From a checkpoint of a small transformer trained on Wikipedia: gated attention.
Each number is 500 + 25 x the weight over its row's rms, rounded and kept within 0 to 999. Layers, rows and columns count from 0. Numbers have three digits each. The size before them is the row's rms in percent of the matrix's.

# layer 8 MLP up, 256x96, rms 0.123, rows 213-255, columns 0-95
101:581515477485514424465512509498517478547533507522489501486486506468515495527486483492497522494509492453488527533469516448508482465507497477534510467512485508517511497510504512488472468488470485520483516497520489497486495538512548521518488539495469536545474497517479486510516547474455478487
089:525524524479501502536482480532505507460495500504527480507537516507518489475484488431506518474497494518486487494509471452537473464512463499477504490481497512489539499535439520455482497528510456519533527494534507538482545497527525500531512496504493482446518489483471511491458510496441508476
100:537519507478481431472468529516501470487510515515462492530515487467514514521453499479523533481507508491484497486504480470508488495556507463498561493496489500502498525521480542518464525541499514511530502514527459548481510515497525488475520490496469496512468455481460488514533544451494515489
109:550526501497502535538510479448514481517525563537479498519478523517462503496483498566483486535498498518490500492472473536525490443480489510507485459520475455477522515519529521514498492529466491501508493500463478499538502541490487508527504477472481479504496449495495493481510504456524528463
103:508524527503470460467480484460512466479523491528506514535541484483460468463477452519502531478503532496482504496498451541529491479532500529495524435551501501519517519486539514506474507479506490518488505525490487499506521473503524488541559480501489512512471502477465461507477505452483498512
095:468551507497506493467498484492505492474473498484491464519485511480468486480516526469534448543510526538485522487540494464474508518548445478552528498520460519485541497535492509484477511536504473552518537513491491493458495505491501503524513527539502486535470504518501483497533508466466518500
104:509472561486504479488507543465512486527498520494477543502496510526480521509442488484464489500477528482488517484495488497534555485512504522487467493565477516501454511526486520495457489500526505531474546512562500526462502501503505516526543539468489514521542468524503508526497478506494505499
095:502478552542476497497534508521463522495510497503520492512530542505506508493534476509478479498509516515472472524522508498521500502503514450541544468546467511528550506478547495512472498488477453474497509506531522502523555500488502497502507506471444518517516506463495530503444550485471523495
100:474538535505505536528515502519447485527510506496495497574492462480487491459477478558502503494525495493482490497495460467475515495468460457494514470509508513497483534491522495510470526522466465481464474499512498500505537483496490454499503502489515525504553497467496457486492568476502491481
093:513554465517498508490497544529491504468502487495516471537498492493503530504520511503529517467504513501490507518509519519518542459475492480513534504539488495511499518523479534558464497484525435534491547507511522474475498493507502503500564495480510520485528497547474488463467474448537509533
100:467498502501476495509488515493495483468527516495524500540547507524493482515493524515519479507535532492495492513509494502513488539492543471462528506493503495553540504509488471517490476483471481482544546496518495467503526456507494515487579517420498522507503492541491488465478553489463497525
111:487533556518452472469532524469464479506488492469542517541513478546495564500461442526480480496534465488490475499533498499517496522508505497508474500498500483490497497492503499483514500508464489461500488531566481489505506483478499461460503522475482479508494493497518502463467534522477542491
096:456489527519496509526478500494458495534543500465524479503518512483506533487479510477508493517437475511465497485565482463523512500517483503458513497512515482476509558500521450562503496490507468499528549515481483506486493495500487466513519471539493477529503448539497531498521531486498484506
107:524455535513498515504521478473506480479549509485471542497481583527484506500522496464504478555485468525494521494466488510495553511500501519506491482516473478489513488463501479542486468521484492507494496567489491519499524506494503447540519506472495483540488463490477468493495522464468495502
103:504469474492445500497538486460506459489515516492478511512446470510493487529518499528488449541506547520504493532519478489514519472520511489551493445504507521520523504486526492482513463483504506476473482470452460516447518516484496501484493470454540480495503483532524510469454491490496479494
106:538529493516476495507530525435508497474501489513462505508534462505498506483526517506506495492480498495484474534487497516512508517548540525532550496499458514542544528510483494511517452481545533489483490527520479493540498530518517497502506475482440525507511485528543519480538542459517487491
101:497498478513472482493497510507513483537500503472479485528462522524452504510459500500517458521502512505487516508506498510541480501504521522509551489514496469491517534442494507513483480520438454531531517555521487527507460524489492511508482536436456510553498467467510485506501488516478474468
101:509539513527470509469514510507503510492503469472512465525534488554467491502497456483497447530519499495481532473547488484526506500482503494507472507504478455544489542488487493527539490533477464470512532516542505497511489473504525529535523501496453510496471505526503519435453487487460508505
099:483535492464496467463514527529496451532512519466473513498549495527538541484469500471500530467507518496489483463494507496524511518504490469523489468486469451497497531521526472473498496526506522485526506514476509489498532492512540517464523483463516492546525508558470510481523524454508510450
090:445512499518535513509511500523512479518548528468532497512490521494500512488474504497489488538504498502523501545472464516521490471532465469536493507521509510504522467499463477482484514535499479483510540509513496534491520546515465468535493559477451493537466508527503505499498551496513564530
107:542549506494484478512531490465501462468501492470498499529501492492510501502463495462542475486507546468476483489574524543569537476516502489500539483505495494514498515520486503457461533495489534497488504472515511499480498507459482470490507533472505485475547501536522492490463499482495527530
103:538533518516514473470516517513525481452554522533492495545507497526503494480445467496509444528496506498533524474499519508491494479484472529534483491484508484567485513498518512538519479514461492544535489483495502509485509482497491444536491500530506513513476475528485485495510517453469478539
109:528520464469465503466509539491519468455506499470499460537451511507439497524498500502518485523502555516495479493548506509587525491500526510519503498531496480498483505497465501518453482532489502476514507540518518540488494500522533482497549486494514477500495489512479505481474510486529459508
101:482515523504500507510503533462496481478518524526458474557504516511459519506498518521468502513491529521454501510555533518532476453526472468485527484509514505462497518463560459502495447537487485519521503488527450505491524513498504488515514506497524471465499489519531477478461471478505509468
107:490523515538535524519532496467527447485515502509420493494478492543503535507458512470499516515496504505485477530535481497478546454496520480507518472532477498477529567492504485506456496543519506528521487486499488549484554488476495490498497467484504516503523497494521470514485500466475492493
098:479502499460460491494496505480532522474495530558516512495503462527496490526490481479477483472475505450485490540478454501494527525499475521531507513502436480519490499498513515461509496532479506506527517485487509469489504530522522505532503534467500542466518458518493549510501536454472516559
098:496515517470526477490481486492451441489517500505472481576511464490518489494488497518523498501474482532458503501473462487552496479546500502504511495504468509529504510527522534531487487550513500494511533464565473537491521504494509515514547483476506498472505456486515508544533498495466493497
090:512498478527499494531493552488483522494487507521457488517462504465489540438491486467560491492487518486494534477523436502487474532501481523497540475518499496478487522480515544511474495476478500505524475516545516531462490535483531503540503500498459516545497481536477518520514506511482541495
100:506453517455509490467500512514484486476512518486452506521526506558460517518482494473457492502538522542492493494509506492508516483552516516520515506574472508479527505494490513525519509495495471471528517506532522494420457500473519515538498500501510499562516477508476523494464504508495495502
095:514504510487496521506481500487484465502520538525458462523472487452514516510493484540506494463478547537507510516520500442473500478515453508498481491506457494468495517493462471493471483489476473530520495512506460467484456554528478447487499498506503508511547479501511486480511537496447485460
097:521548530502460517525543519530457504490525514450504482508473485504490494474499460509508503508468498492485518501494445529503499521482476509517548469508533465507553509517537440515530500490462475482480477522573484483468499461482531497508504479513500542490511484496506519505472518488516502471
087:535530487527487539477528520429442472497507507504553475508498487520468502508454535486519503501453502521463487495485499504498502476522490541497465529507481518514471471483541476507502464501523502530516508505534489475489516499473505492482537506478488509476448534478517477511490490454447528515
104:487510522505488488542489488516500480505549462500518493504498574544486501511488436449486494516452504501475481504494513467528520490508521516502499494489494520543552501511492495494455503520506510503526563503517504516486491578531476502517509531486480460488530498537518519471481507477474497495
094:504524497495455491481494466507533482487532493513487542499472507481552515470531471491498502523522548515492519501496468513524509457506518455547534464504510523509517538500522492507490485481467429477469494473515497498513503510482520519538542449486510463544520464505484489496504472489486551510
110:523508495561498531512538529464506466505502500499528543512470507500465486491523489500537524492528514484492478510508502501524506443526489486497489479512474477472497522515534507441447497565509511491493502506539524479463542499497517501493512493441509463482455488470539494484501518526475538492
095:553483532454503504504509533519535483502514560482540521498476505484491501466436492515523516494483521556517503492475470529522474498520489479504502530519506524508529563430503496538534517532491503502495508476519510460490517497474513515475519523498534495502482509503454489491504510542490537504
085:548489540530482487445542535496502503498538485497477485459509512502492509520534519477500500470514480494493517523522503498510522453479493511515477472489465487497502518493543491507459455473502491521509493499532551471440488502526513500486488549501526500492472509516544473488433472497501539461
108:502512528545536512518500519479497484499517517546502523541491474481491490520503517476512444515477467482457501482483463498515505503525513492510518531499464495490538483473538519506509475496482486524490535519534500494453557522499513536491572543500481496480532463484461481515488467445513494503
102:493511500500525534543516508496491461532499537482479479479458504447526499504476505513469493502502511541488451486547491479474532482507516485515537470531497506478500501488497527503450500538455517485512492516501497488527479534504486506541480523483513470529531463515479488496500482472437563460
101:490556519485451514528484485509458458503543537525456485485497518500489513518511469470534478523494489469488485461568501466508533513504532521489510493500515517477538505526557495532471536521495506502493480538501504522484475546481532489525521536516488481522487485528494485518490494451474504497
101:515477502462487447479520493481488472526560477497469524511513517534466541507514493464498494491506533534506473504483433477508531448520493485510498489513499488525515514483489468510445506502485520492500487497472513515498540513501473498512494492424460469528546497527537491489498499472455491506
103:485533507492455467475523552515479482517496492554519496553510513505481524475525492484478485527487483469505504548542509493537500505500454497521507489526449476481493483490538526480536554520462515497526493463501482479497552467497485512550535496504496512474496528503490468492457487520485483504
097:502513494514468523537537521464486510502507499516497499555496462532477532496536483510500509489514495486464512508499467535524491464509510453455549504558476472544523558475519501514475481497482471496514511492486519477492546534556519496507518498517443511518537519464497486490491508498494530509